From a checkpoint of a small transformer trained on Wikipedia: 15 layers.
Each number is 50 + 10 x the weight over its row's rms, rounded and kept within 0 to 99. Layers, rows and columns count from 0. The size before them is the row's rms in percent of the matrix's.

# layer 7 MLP up, 1536x384, rms 0.449, rows 821-848, columns 256-383
102:49 58 66 65 39 48 41 42 57 63 42 64 69 54 65 50 49 40 62 60 58 64 40 56 73 56 37 64 51 56 67 38 60 47 42 47 66 53 42 48 44 38 36 48 52 63 61 48 47 45 49 65 60 57 66 51 46 57 36 56 62 54 59 48 44 48 56 63 46 50 50 39 51 36 54 64 62 55 56 49 51 58 55 42 89 47 45 60 53 43 61 30 48 37 63 51 36 47 44 25 52 46 61 47 64 32 34 34 58 54 48 24 37 52 57 51 67 49 61 46 52 48 52 49 52 68 41 60
099:56 42 56 63 55 51 31 49 38 48 49 45 65 44 67 66 39 44 58 60 40 40 53 42 63 33 48 50 51 34 47 48 50 55 56 49 65 43 51 61 64 46 43 40 55 56 48 66 37 60 44 74 59 65 52 33 48 71 58 49 42 52 47 60 33 32 46 50 50 53 46 38 67 50 48 56 43 45 55 67 65 51 54 34 35 54 40 50 56 42 40 66 60 68 42 37 46 57 43 53 53 40 53 42 62 40 30 33 42 46 47 57 45 53 54 40 14 45 44 53 55 40 72 52 46 51 66 58
101:48 51 40 54 48 64 41 49 48 52 43 63 55 28 61 52 40 63 48 51 55 42 41 55 50 57 48 46 43 32 51 32 69 50 57 57 51 33 39 35 42 51 59 36 59 61 65 66 61 63 60 63 47 51 52 47 36 62 45 59 55 59 51 49 39 42 53 54 46 46 50 62 40 74 40 46 49 55 48 49 43 54 36 50 52 50 47 54 41 52 49 42 40 41 45 62 53 59 73 58 54 50 56 54 29 59 52 49 59 52 47 32 57 31 60 46 42 60 54 45 67 61 34 43 49 54 54 53
101:57 59 36 57 52 58 62 45 51 42 67 45 50 57 36 56 41 36 46 46 52 40 56 46 54 45 42 60 50 58 36 59 72 49 52 47 51 64 60 60 41 44 57 61 48 51 71 35 31 69 60 50 56 32 42 40 49 71 46 55 42 59 42 49 47 63 45 62 54 54 51 61 52 51 38 36 58 61 46 48 60 52 46 54 50 53 65 65 23 45 46 40 27 51 58 34 44 39 46 35 45 59 61 50 50 45 35 43 32 41 66 37 44 59 55 58 55 39 48 41 54 45 62 32 50 51 48 52
106:72 58 61 63 48 51 63 53 39 50 39 55 52 36 45 53 44 53 63 56 61 62 53 70 49 47 63 60 49 49 58 56 59 36 65 42 47 48 62 60 62 55 56 56 57 46 45 67 67 36 60 44 46 42 51 40 45 43 55 59 49 33 71 48 38 59 60 54 56 55 41 46 63 52 56 42 42 48 54 48 44 52 56 54 40 50 61 55 51 40 62 50 75 50 57 28 57 61 55 63 42 62 55 60 74 58 67 60 57 51 32 39 52 47 54 39 44 35 59 41 35 55 49 49 39 49 45 51
104:31 70 68 60 44 51 39 47 59 45 50 61 38 52 52 56 55 52 55 42 53 37 43 48 47 52 74 43 35 23 48 58 58 58 39 54 43 52 43 39 39 57 47 81 66 47 51 39 44 48 38 64 33 57 47 55 50 44 53 31 44 63 55 55 45 51 50 54 45 69 59 36 47 60 39 65 46 57 61 45 40 38 46 62 71 50 49 52 35 70 55 44 42 41 52 69 56 51 44 46 62 38 71 51 55 57 48 56 49 37 48 48 46 44 61 60 50 53 47 35 46 53 38 32 50 54 38 51
100:44 38 59 52 52 48 42 63 48 60 56 73 50 46 56 52 59 38 65 47 60 30 54 33 46 46 52 59 48 43 65 35 78 53 39 51 50 46 61 40 56 63 54 59 38 56 31 31 42 41 52 47 50 49 47 49 36 54 34 38 51 42 42 37 36 49 52 31 36 47 52 41 70 53 59 52 40 39 57 56 60 55 67 47 46 39 43 71 45 39 73 37 34 57 49 50 50 60 38 71 48 49 53 46 48 62 37 43 62 54 55 19 46 61 38 53 35 45 39 40 65 51 52 52 37 40 43 53
102:42 49 45 69 42 48 36 43 48 43 49 65 55 58 62 40 62 50 72 41 52 40 74 51 51 66 36 59 57 35 50 56 67 65 39 55 53 56 45 59 55 52 65 37 62 66 47 59 53 46 68 38 50 52 52 52 36 41 42 52 49 41 53 46 58 43 40 45 62 81 47 56 40 46 36 33 41 42 62 61 67 62 54 38 51 40 53 38 53 56 57 61 48 55 49 41 56 44 66 46 57 55 52 48 50 58 33 44 44 50 63 40 58 46 58 54 37 31 45 40 57 41 40 41 46 45 37 50
106:41 46 48 59 40 68 47 54 58 51 37 41 71 40 49 53 58 46 44 58 71 61 49 50 32 52 58 62 64 37 49 66 60 49 44 22 49 53 51 45 57 55 45 31 54 47 52 64 38 40 53 49 49 54 44 54 47 38 50 49 37 46 65 58 47 53 39 57 38 74 43 64 41 35 43 64 45 60 45 68 52 39 51 48 65 45 49 37 54 43 52 29 54 45 45 49 54 52 35 64 42 37 61 59 48 33 59 67 53 51 39 62 59 23 53 42 60 41 59 27 39 51 33 54 59 63 59 35
103:55 28 46 60 66 48 58 53 34 57 44 60 57 38 53 51 34 39 74 59 67 46 62 54 46 64 57 56 39 40 53 45 76 42 46 48 40 43 42 45 60 61 47 52 32 43 70 59 62 53 59 31 53 54 37 71 46 59 53 62 44 36 51 37 48 71 47 43 53 39 71 46 65 64 66 61 30 51 38 41 43 56 51 60 61 55 47 63 34 38 49 61 63 62 62 30 47 68 61 32 41 46 46 50 54 52 70 44 46 52 46 31 40 44 55 52 53 66 44 55 64 39 50 59 32 52 28 40
103:59 49 42 69 52 44 59 55 50 55 65 40 57 43 35 63 50 49 52 54 64 39 68 63 48 60 62 38 52 51 48 57 68 53 49 36 48 41 55 47 54 32 52 56 49 57 46 61 47 41 45 52 40 43 48 59 51 47 58 47 48 68 61 60 63 55 54 52 62 57 51 42 57 63 58 54 41 73 47 62 62 54 54 59 55 58 42 53 55 47 62 56 39 54 50 54 58 48 65 59 30 54 47 54 55 42 45 83 62 61 54 50 77 52 52 42 36 38 42 60 66 63 58 54 51 27 34 61
098:26 65 43 48 46 59 43 45 47 39 54 58 45 45 61 51 61 30 51 48 31 53 38 49 55 67 71 56 56 35 60 60 47 35 38 55 39 36 64 54 53 60 38 62 27 53 41 54 51 63 58 44 59 60 48 47 52 34 50 45 44 38 43 43 64 25 41 43 32 59 52 55 43 53 37 47 47 59 53 44 43 62 47 43 54 44 50 52 50 64 41 48 52 68 51 31 40 44 42 41 36 45 49 33 54 59 52 29 42 50 58 62 34 34 37 46 34 61 52 35 42 36 70 55 67 47 32 54
091:56 38 39 44 45 77 41 36 37 53 38 46 29 60 51 51 52 51 54 68 52 53 43 50 60 55 41 70 55 62 42 42 59 25 51 40 56 50 68 55 62 45 59 49 62 52 39 61 42 44 30 39 56 36 55 38 52 68 69 63 53 48 38 50 49 51 43 50 47 58 37 53 47 60 36 49 57 58 64 46 43 44 44 44 48 45 61 47 59 60 39 64 49 52 41 50 52 46 59 44 57 53 50 55 68 47 33 50 46 39 44 49 51 55 57 50 54 74 36 59 45 63 51 46 58 63 61 57
102:38 45 29 48 57 44 33 62 66 71 46 65 46 52 58 43 39 58 51 49 33 56 57 45 57 60 54 63 83 55 60 33 47 65 60 26 45 53 49 42 48 48 54 24 67 44 68 56 25 53 61 52 51 53 48 30 48 33 57 58 56 46 57 74 56 59 44 29 43 40 39 54 36 64 50 56 35 59 48 53 55 47 65 43 53 38 32 63 56 45 59 55 59 50 65 50 45 50 58 32 56 55 50 23 40 60 48 52 53 45 46 38 46 33 55 48 48 47 63 41 66 43 71 56 53 57 42 57
106:40 61 53 37 66 43 40 57 46 35 70 42 48 34 54 50 65 59 27 44 64 52 42 56 57 48 53 69 53 47 48 60 41 30 69 60 54 61 40 46 25 43 61 57 61 60 39 46 50 53 55 53 60 58 46 37 47 60 76 39 47 40 52 43 52 32 52 54 28 40 52 68 53 70 43 49 47 71 48 44 57 51 62 68 49 74 36 47 46 49 42 52 54 57 65 50 50 68 41 56 55 56 66 49 40 47 45 63 46 28 43 38 29 49 47 50 49 37 42 55 39 39 37 56 56 43 57 36
107:41 44 35 61 51 29 47 52 38 54 53 48 55 59 65 65 63 43 37 50 24 34 63 36 54 54 64 50 46 53 59 41 47 48 48 54 58 57 70 54 53 37 50 27 60 53 38 51 52 54 51 46 53 31 64 54 61 66 53 32 61 52 51 43 53 46 68 45 46 52 52 52 46 53 58 54 65 47 34 53 51 50 71 70 72 54 61 65 46 34 39 36 66 42 47 33 48 29 39 48 54 56 71 43 37 44 62 62 50 55 67 39 69 66 62 63 43 49 50 44 52 41 46 73 39 59 43 48
100:58 44 67 43 69 36 53 44 51 51 48 52 63 36 43 57 40 45 59 48 53 57 46 38 45 49 58 58 51 57 59 36 52 52 59 51 59 56 61 52 55 45 69 49 35 30 40 45 48 45 40 28 28 68 43 42 35 33 41 47 59 52 52 51 37 46 53 70 69 53 59 59 53 31 50 50 59 43 55 59 49 47 50 49 72 25 50 47 56 40 54 47 73 49 60 47 46 55 44 45 47 49 47 46 52 39 43 66 43 42 59 40 40 44 56 60 51 50 58 55 56 49 48 49 47 58 39 38
097:55 54 49 52 53 49 43 47 47 46 44 63 48 66 53 37 62 49 40 44 48 46 56 45 44 47 58 49 54 49 42 39 53 51 54 48 53 57 68 44 71 48 42 35 56 46 58 49 51 53 58 41 51 31 59 44 63 57 44 56 54 49 57 39 42 40 44 44 53 40 56 42 40 82 55 70 46 58 51 56 32 44 44 49 60 50 68 56 61 63 50 61 60 47 50 55 57 61 44 68 51 35 49 58 43 62 52 48 66 54 25 48 77 28 56 40 50 43 37 38 55 43 33 58 46 43 58 63
099:67 63 66 42 26 60 53 33 41 52 48 33 34 30 40 46 55 59 40 30 52 55 43 51 47 50 40 44 51 49 32 61 43 45 71 65 31 63 45 38 32 50 48 44 56 42 55 41 51 45 34 49 40 47 48 42 42 61 73 58 69 41 63 35 48 67 47 59 59 51 43 43 48 49 65 45 65 56 58 46 56 38 53 71 43 52 71 24 36 54 59 64 44 51 61 55 36 61 36 46 44 70 64 60 72 33 41 53 44 57 46 34 49 43 48 50 49 56 38 44 50 36 50 49 45 54 39 57
107:67 47 20 48 52 44 54 32 64 55 56 40 57 55 53 50 57 53 61 51 43 62 53 50 59 58 66 41 53 43 61 33 58 50 60 48 61 43 54 62 51 55 62 44 47 52 49 32 45 49 45 61 41 44 57 59 47 43 32 60 49 37 48 58 50 52 54 50 44 51 49 56 59 56 55 63 51 41 63 57 45 45 35 53 61 47 43 45 39 54 51 62 69 58 44 43 66 42 45 55 39 55 16 53 31 64 72 49 36 37 73 43 57 41 42 59 66 44 57 43 41 43 53 51 55 47 49 44
097:70 39 43 67 43 39 47 30 32 57 45 48 34 38 42 53 52 48 52 63 56 53 71 50 55 58 41 46 60 53 49 34 45 61 54 62 61 53 42 68 50 38 64 49 57 50 42 48 37 52 41 66 53 55 23 48 46 36 61 48 41 45 41 60 53 51 45 49 58 66 50 59 64 52 58 48 56 54 63 54 47 50 61 57 48 72 45 44 57 47 69 52 51 40 30 59 51 52 49 44 54 37 46 47 57 51 45 53 49 44 45 51 45 32 51 41 46 40 71 52 57 54 43 60 51 57 54 51
099:65 71 53 62 64 51 61 63 55 46 35 48 55 44 40 49 39 56 58 30 54 44 54 64 41 51 73 52 69 55 37 40 59 52 50 44 63 44 47 52 34 67 46 65 39 36 60 50 64 39 56 76 60 38 55 73 50 49 43 44 60 63 60 51 58 27 59 40 61 66 60 52 47 47 41 44 46 50 63 49 46 36 48 51 66 49 50 52 56 45 49 63 49 58 58 57 66 42 61 43 66 38 79 32 43 43 59 45 41 47 44 50 59 39 63 40 46 55 53 67 27 62 62 76 43 52 47 64
097:52 34 59 65 33 34 63 45 28 76 53 60 82 54 44 43 49 52 46 63 50 44 47 41 44 52 43 56 61 52 45 57 58 49 43 32 62 43 49 61 52 49 61 61 53 61 34 51 50 73 65 41 55 60 54 34 38 56 61 44 41 43 34 60 52 59 64 51 56 46 46 54 44 57 47 49 41 58 55 59 57 56 53 52 31 61 47 47 39 42 51 45 67 61 33 48 47 55 55 55 38 53 41 57 43 42 63 50 33 41 50 46 56 51 51 53 43 58 59 49 34 66 65 31 64 37 40 72
099:63 62 43 56 48 41 63 44 49 57 49 35 54 23 38 57 71 49 56 42 42 38 43 56 39 60 52 49 47 37 57 56 63 52 54 42 54 45 58 56 38 56 54 41 37 48 67 45 44 43 48 50 62 50 58 44 46 55 61 46 60 49 51 48 51 57 53 39 53 59 33 51 40 57 69 45 49 58 58 53 40 55 61 54 45 60 56 56 58 48 38 54 50 56 34 53 72 43 34 32 39 44 68 70 33 39 51 59 59 63 37 61 41 44 51 50 52 63 54 48 41 58 63 52 58 16 53 57
097:57 55 29 51 39 62 56 40 40 50 54 65 52 32 37 61 58 53 48 34 39 48 38 58 53 41 41 45 43 50 51 37 36 63 45 47 45 17 51 49 63 48 47 67 63 48 38 49 56 46 64 55 50 51 62 36 55 54 72 63 54 47 53 26 61 51 37 68 61 39 46 34 32 66 76 52 42 40 55 39 46 55 32 52 39 52 45 60 33 67 48 53 59 58 56 38 53 43 58 49 35 53 53 47 63 44 51 59 67 51 54 59 43 35 54 53 38 52 60 51 38 48 58 47 45 43 38 58
098:55 43 25 50 60 49 56 75 59 45 42 47 46 58 54 48 52 58 49 44 45 48 53 59 43 63 59 46 55 29 38 52 54 44 54 67 52 34 37 41 39 70 49 51 48 45 55 35 52 62 58 57 37 29 44 36 51 51 35 56 63 31 64 51 54 52 41 56 48 56 64 46 47 75 35 56 40 51 70 74 47 27 42 44 51 49 53 49 41 51 42 60 33 35 54 39 52 31 58 39 53 53 43 49 53 45 49 65 43 50 59 52 46 63 46 49 70 57 50 53 57 48 43 52 56 30 50 71
106:60 64 33 57 51 59 58 56 49 61 37 49 58 42 56 62 55 66 47 52 44 45 48 28 35 44 59 57 54 45 61 49 57 52 56 33 48 58 60 58 49 60 53 40 59 65 45 43 55 35 49 47 57 51 53 50 54 49 48 45 49 56 40 61 55 62 42 57 58 28 65 49 47 64 49 47 64 61 46 44 60 58 41 49 53 69 50 66 60 31 52 40 45 43 42 57 47 55 38 55 60 29 50 59 48 41 73 39 55 55 55 73 62 31 61 37 39 35 50 57 48 57 48 49 48 47 49 34
100:43 47 60 50 56 52 47 54 31 53 51 55 52 39 43 66 41 51 43 43 45 54 57 45 42 49 47 35 36 49 62 52 57 57 38 64 36 45 46 31 43 34 52 53 56 47 41 52 81 60 49 55 57 54 49 20 45 56 59 49 52 46 44 54 57 37 46 48 38 55 45 59 62 38 56 47 55 46 42 51 41 50 56 56 57 42 45 44 57 54 46 59 44 47 71 48 67 40 51 69 46 62 69 43 51 51 31 55 48 45 61 41 56 53 43 47 53 49 63 41 50 49 60 31 44 28 41 47
# layer 7 MLP down (transposed), 1536x384, rms 0.247, rows 821-847, columns 256-383
097:41 44 46 44 42 39 55 51 43 44 28 58 46 58 52 49 36 61 45 60 48 35 43 38 52 34 51 39 48 37 51 42 66 41 45 57 53 41 70 52 35 62 53 27 52 60 49 48 34 50 45 54 55 61 46 62 63 54 45 50 32 42 51 42 46 64 47 59 46 55 46 61 41 43 63 51 57 53 44 27 73 48 55 40 41 43 48 53 49 46 43 39 61 48 35 61 61 58 57 44 38 51 56 66 61 60 60 37 49 50 48 59 53 43 46 42 58 59 54 48 72 73 35 75 44 53 36 42
096:62 53 51 82 56 30 68 32 48 63 54 76 48 62 42 46 68 30 38 49 46 59 55 48 48 52 55 38 50 61 51 34 35 41 42 54 53 63 57 53 32 36 43 47 32 52 42 46 72 41 35 38 45 48 49 59 55 55 42 61 50 69 54 41 58 50 54 50 32 41 41 52 40 54 63 33 47 52 59 40 66 30 43 58 87 56 48 62 55 56 54 43 41 56 62 60 36 66 56 63 61 50 47 59 49 53 48 54 57 50 52 41 67 49 48 47 45 47 38 67 39 38 58 37 73 34 42 41
105:55 60 53 39 51 45 46 42 53 43 52 31 46 46 65 45 45 60 39 59 57 65 52 40 53 66 48 51 52 49 42 40 53 70 48 62 54 23 48 55 48 62 50 41 48 73 54 49 69 49 49 59 38 61 49 49 45 42 55 57 47 59 53 53 30 46 37 34 57 44 46 44 53 46 49 47 29 36 61 53 41 62 61 56 55 53 40 41 65 72 67 51 64 41 45 48 54 43 46 42 57 36 42 39 50 34 44 47 74 58 53 50 65 40 47 44 45 47 56 50 64 53 50 44 29 61 38 48
099:52 60 50 46 54 70 54 48 49 28 40 39 51 41 59 55 37 59 48 49 36 53 65 56 54 62 45 60 31 45 48 54 49 47 48 49 46 55 50 50 54 19 48 58 43 48 53 62 43 48 41 59 67 65 48 66 43 52 45 57 44 38 45 59 55 42 43 50 50 38 54 70 49 55 68 55 63 54 42 31 51 59 42 51 39 44 53 53 40 39 56 37 45 65 27 26 30 40 49 46 48 55 63 37 30 39 58 62 34 50 69 57 58 36 40 39 54 53 48 70 41 47 62 41 52 68 36 47
106:60 52 43 49 55 48 39 50 46 48 31 49 44 48 36 35 35 63 42 48 44 43 43 57 39 63 67 44 53 55 42 55 56 54 62 42 50 61 56 35 44 25 47 39 52 39 43 68 71 56 48 49 52 44 54 36 58 48 36 38 53 56 42 59 47 35 55 55 66 43 60 38 46 64 50 52 52 47 52 56 46 73 48 67 49 60 46 42 62 34 53 56 50 50 49 54 53 54 53 45 55 64 61 49 57 38 51 51 35 62 52 33 50 41 56 22 62 55 60 39 53 44 39 64 45 34 53 33
108:47 57 45 46 71 50 43 45 59 51 52 39 74 50 57 69 50 47 47 53 39 57 50 49 64 31 36 34 58 62 32 51 62 37 35 34 51 51 49 40 65 40 40 51 42 42 42 49 70 49 52 52 56 42 53 46 50 55 81 52 54 56 30 65 50 44 49 47 32 45 61 53 45 57 52 55 39 68 71 80 57 45 54 57 54 47 47 53 42 53 49 42 44 50 54 51 71 65 57 52 47 50 55 36 58 38 60 64 51 45 60 53 64 60 39 40 61 52 51 46 54 61 54 65 62 30 43 50
103:33 60 52 43 61 54 58 35 55 43 65 37 45 50 72 62 35 62 43 45 59 35 49 55 59 23 54 44 66 35 55 42 56 41 42 45 57 48 50 60 51 40 58 42 23 47 57 62 34 47 56 53 36 60 60 48 69 47 44 47 48 43 63 51 38 49 53 45 35 64 46 44 44 55 52 35 50 45 49 40 63 57 53 45 47 47 50 53 44 52 52 47 46 46 63 55 59 26 52 37 49 45 51 61 41 63 51 40 39 62 54 53 62 56 40 54 48 50 38 46 37 55 48 38 41 62 49 48
100:64 34 48 50 41 49 68 54 42 61 40 32 36 51 60 45 43 63 50 47 53 60 43 49 48 34 50 51 68 48 44 62 59 40 41 44 36 45 33 60 39 50 58 44 46 31 68 44 71 61 39 56 51 62 47 51 52 59 78 61 63 58 56 46 55 55 44 60 57 53 45 38 66 31 56 67 47 68 65 58 56 46 48 53 40 42 48 50 43 69 34 56 67 39 42 53 38 53 38 41 55 64 56 51 68 46 48 50 35 49 48 58 44 75 60 57 49 38 35 39 54 48 70 22 38 36 51 49
109:44 41 37 58 41 49 44 43 58 54 38 54 45 62 38 58 44 51 66 30 60 41 55 41 43 60 51 64 54 46 66 45 77 42 48 36 58 62 40 47 64 52 79 42 56 47 62 56 52 38 46 44 51 76 56 48 53 37 44 53 45 55 51 39 60 41 39 62 41 45 51 54 54 33 55 54 50 71 50 61 48 54 48 67 46 46 23 50 70 48 68 41 51 58 21 34 48 50 53 49 44 45 38 52 37 45 67 58 39 45 64 53 46 47 48 50 50 34 53 52 55 47 54 54 49 69 47 43
105:52 34 40 54 51 43 54 55 35 58 65 59 61 53 46 56 48 51 79 45 64 53 63 60 53 41 52 40 55 50 60 41 68 44 47 47 52 49 30 44 54 40 68 45 60 39 47 35 68 57 55 56 66 39 37 53 46 51 55 62 58 46 48 54 52 59 38 44 56 38 56 41 46 55 55 45 44 54 45 47 38 50 45 44 57 55 49 47 58 57 47 67 68 51 51 19 50 58 41 63 46 31 68 38 54 61 44 49 44 25 50 48 51 46 54 48 77 60 56 39 63 50 42 34 49 58 52 59
099:43 51 58 48 44 55 50 53 45 42 50 57 48 47 38 53 55 60 56 38 50 53 60 35 61 58 45 63 31 42 46 65 48 52 53 37 65 57 58 55 52 37 54 55 51 44 48 25 58 60 50 65 58 52 55 47 37 55 55 51 55 33 38 47 44 46 44 45 45 35 57 45 42 57 65 67 51 40 43 41 36 44 36 50 40 68 60 39 44 47 58 30 42 52 49 45 50 33 46 54 46 35 29 43 53 47 63 56 47 66 26 36 63 47 68 55 59 65 56 53 28 55 37 36 45 38 50 53
095:70 34 33 55 62 57 73 52 33 39 50 23 61 46 57 52 34 58 48 71 34 57 42 59 46 69 59 50 48 58 59 52 44 55 48 57 47 57 40 54 64 50 45 51 49 40 71 23 44 66 54 57 54 45 48 57 59 54 45 48 59 64 57 35 41 58 43 59 53 43 42 57 57 42 51 46 53 41 55 54 24 67 29 51 42 62 45 42 58 57 56 38 39 50 39 40 59 30 41 47 53 45 62 36 40 61 53 38 49 51 62 44 49 46 46 47 48 32 66 47 40 37 57 53 51 59 56 36
092:42 63 69 50 37 52 53 59 58 50 48 59 56 64 64 58 48 39 44 30 53 50 65 42 61 42 55 68 61 59 45 55 56 61 42 58 36 38 56 55 50 52 61 55 64 50 42 35 53 36 50 26 43 60 53 52 59 51 64 53 53 62 62 36 53 36 52 51 41 50 73 51 66 64 50 45 57 55 53 59 57 66 42 54 61 61 46 47 56 62 46 49 64 46 45 65 50 47 45 53 55 44 54 47 36 54 58 51 46 53 54 52 44 34 34 67 48 29 46 34 63 58 45 49 74 43 45 38
101:62 59 40 48 65 39 40 43 64 50 42 45 50 55 48 66 70 59 52 45 48 53 68 45 35 59 47 44 60 49 47 67 47 53 64 30 45 44 60 61 39 59 65 51 44 30 36 46 49 45 43 41 35 61 44 46 41 48 51 63 52 55 60 57 35 51 59 49 53 55 60 68 45 53 54 44 40 59 46 43 52 57 38 34 66 50 50 44 34 56 36 55 60 70 47 36 57 53 43 34 47 52 66 41 49 51 38 56 46 45 57 54 70 50 62 51 50 44 67 45 41 46 67 58 41 49 77 49
106:28 46 47 49 79 52 50 55 42 39 29 46 44 47 40 36 43 60 46 48 49 54 39 47 55 33 56 44 60 59 41 43 51 49 60 60 45 43 41 57 44 33 47 54 55 68 72 19 50 29 71 56 45 59 60 46 53 34 79 36 27 37 49 40 49 59 47 35 53 45 51 47 46 57 23 57 46 48 59 59 55 46 57 54 46 44 58 71 55 41 47 56 63 37 59 54 54 43 28 49 56 58 60 37 58 68 54 63 35 51 56 39 50 56 56 46 59 45 66 42 46 51 70 46 57 48 43 58
103:40 31 43 44 60 50 68 61 54 49 41 38 50 66 54 46 49 52 46 54 48 45 52 54 34 49 59 52 78 44 72 45 47 64 45 52 58 57 47 55 48 40 46 43 45 54 63 56 35 56 48 42 39 45 49 28 44 53 66 29 53 48 40 48 55 60 36 58 45 48 42 64 36 53 48 54 57 43 39 49 46 39 43 46 37 52 56 52 49 38 57 27 56 42 48 45 54 62 73 50 63 69 31 51 33 59 47 69 61 58 71 61 38 52 39 57 47 44 57 49 58 45 35 44 54 42 57 51
099:57 49 61 57 53 56 43 67 48 70 54 49 39 59 42 61 41 43 46 46 54 49 39 57 44 43 39 69 55 57 56 58 64 51 64 72 57 55 56 43 49 43 35 72 52 51 49 62 52 49 54 66 39 51 45 42 60 38 43 39 52 56 38 35 39 65 69 63 59 31 51 74 41 53 53 59 58 55 66 40 43 60 57 49 32 44 39 55 57 42 66 42 41 52 40 50 68 48 49 51 61 45 62 47 59 53 55 47 27 36 46 42 44 59 46 60 53 40 53 65 50 39 46 57 47 44 58 62
101:44 49 39 49 53 47 45 52 65 54 44 26 57 68 33 48 34 44 58 59 49 48 51 39 46 63 36 59 55 56 47 41 48 49 50 46 53 34 44 61 49 39 64 49 31 44 46 62 50 53 62 52 43 54 51 55 34 42 52 62 47 44 40 57 55 43 43 69 43 52 39 65 46 47 58 60 59 58 51 63 65 34 58 73 48 34 43 70 58 49 35 50 39 55 44 43 52 51 39 51 35 23 43 49 53 45 44 45 43 54 59 49 58 62 35 68 60 22 56 46 45 61 49 40 60 64 56 54
097:45 41 47 50 68 60 47 55 48 55 25 55 72 42 38 65 40 48 47 53 65 38 51 44 54 38 48 48 66 54 49 47 45 64 39 51 59 50 49 50 65 59 32 56 54 45 62 56 54 37 53 56 46 48 42 46 43 48 36 66 74 61 65 38 42 42 49 57 62 59 49 40 58 54 41 61 45 54 51 57 33 38 43 49 56 69 43 40 42 38 46 63 34 67 51 51 71 49 41 45 45 35 52 51 41 46 43 43 29 59 60 59 56 41 57 46 47 54 48 49 56 52 40 53 40 49 42 52
112:50 46 59 47 36 51 54 54 40 48 55 52 53 55 54 50 34 52 48 48 58 36 69 44 39 55 59 53 41 58 49 38 46 59 46 46 47 51 52 45 44 47 61 58 55 52 42 50 58 50 51 40 53 66 66 56 47 35 42 34 50 54 63 54 41 51 43 65 42 61 52 63 38 63 61 52 49 58 55 39 17 55 66 48 54 62 22 35 61 57 36 39 56 69 51 42 53 38 40 39 45 46 61 36 51 51 70 63 65 25 54 49 47 50 27 56 38 34 48 45 42 52 53 47 56 36 39 42
094:40 62 24 43 54 49 30 47 44 44 46 54 33 51 66 53 42 49 71 44 55 58 56 53 50 39 44 57 45 53 65 53 57 61 42 46 60 34 57 54 46 54 53 76 36 47 54 65 42 53 51 43 59 67 49 58 55 67 35 46 39 44 29 53 47 56 51 59 59 53 64 56 47 49 43 68 48 66 63 56 38 50 41 68 57 54 51 59 45 49 35 55 49 55 35 57 51 38 61 46 55 46 47 37 52 52 52 39 43 57 46 55 45 49 70 53 42 37 38 51 50 56 52 40 57 44 43 49
094:53 57 52 58 41 64 55 44 53 58 55 77 43 44 53 39 51 48 47 62 61 53 54 51 44 40 47 38 54 51 54 53 48 43 62 72 48 51 55 59 51 24 46 44 53 45 57 41 44 63 44 29 40 48 54 33 45 56 59 59 43 63 37 35 50 74 37 51 48 38 50 47 46 41 60 63 46 61 36 42 41 39 54 28 43 49 41 34 54 62 47 48 69 44 40 44 32 58 56 49 57 51 34 69 59 60 39 57 57 39 38 40 53 47 24 47 51 49 40 38 75 57 43 45 46 41 52 45
098:56 61 46 43 63 60 53 49 48 41 58 30 55 32 24 51 59 55 50 61 41 47 56 71 35 41 46 63 51 61 40 21 54 48 52 60 58 39 54 55 34 46 35 56 37 50 40 61 43 59 30 51 58 63 32 52 48 57 52 74 48 55 56 64 38 44 43 53 64 48 33 51 48 56 59 61 47 50 50 33 36 48 56 44 42 55 46 60 54 55 39 41 42 63 52 69 56 55 50 49 49 56 37 62 60 55 39 57 37 46 46 38 48 45 40 31 45 52 42 49 62 40 56 54 59 58 48 40
096:70 46 53 61 61 42 31 44 38 54 64 51 60 49 55 50 53 55 25 53 39 56 40 58 49 39 25 49 49 52 51 47 60 56 29 57 55 56 49 38 58 47 59 53 27 57 45 46 55 61 57 46 28 57 60 74 46 60 33 56 53 33 56 58 61 53 55 43 52 45 53 63 39 56 44 58 49 47 52 31 47 50 60 57 36 53 37 58 43 53 59 43 47 72 65 45 53 48 56 46 74 43 42 50 62 56 56 46 31 37 71 55 44 52 59 33 36 41 41 50 35 37 55 57 45 71 53 40
099:50 65 44 49 39 44 35 51 39 45 61 67 52 38 63 32 48 54 51 38 39 50 46 64 38 54 54 53 49 64 45 50 47 51 42 45 63 48 53 50 59 38 55 48 64 38 45 40 65 49 37 43 42 51 63 34 38 68 40 53 50 43 44 36 40 66 69 51 21 36 49 43 54 45 60 48 52 37 34 40 62 55 60 57 28 50 47 53 61 43 54 34 62 50 40 51 48 51 52 72 55 35 52 46 52 39 60 30 60 61 54 35 67 30 49 47 63 54 30 32 60 44 56 58 47 63 56 52
104:56 38 56 64 52 53 54 52 58 43 39 38 42 38 63 47 53 38 45 45 57 34 58 41 36 59 76 49 44 56 52 60 56 41 48 53 54 69 51 61 52 33 40 42 48 65 42 60 50 37 52 64 40 58 32 48 55 27 53 62 66 59 66 69 61 69 64 51 70 58 57 46 50 62 53 39 50 41 52 56 44 56 50 59 49 47 54 65 47 50 40 46 47 59 54 34 44 60 73 39 51 47 48 57 42 44 42 58 55 70 48 48 43 44 47 58 29 34 46 66 65 67 52 61 65 41 49 40
115:50 44 49 48 46 57 63 40 44 47 50 41 55 44 46 52 55 52 40 21 36 53 41 44 27 46 32 60 37 57 45 53 49 53 46 55 39 48 50 63 54 44 48 62 56 66 46 52 54 53 71 45 69 38 61 61 65 66 42 40 45 65 43 47 44 47 59 59 42 36 57 35 51 67 50 57 35 45 60 65 49 39 36 52 53 62 64 63 50 34 47 59 41 37 38 52 59 44 54 56 64 49 45 77 52 36 57 44 54 54 41 59 37 39 66 46 40 42 40 47 34 46 32 60 56 54 52 39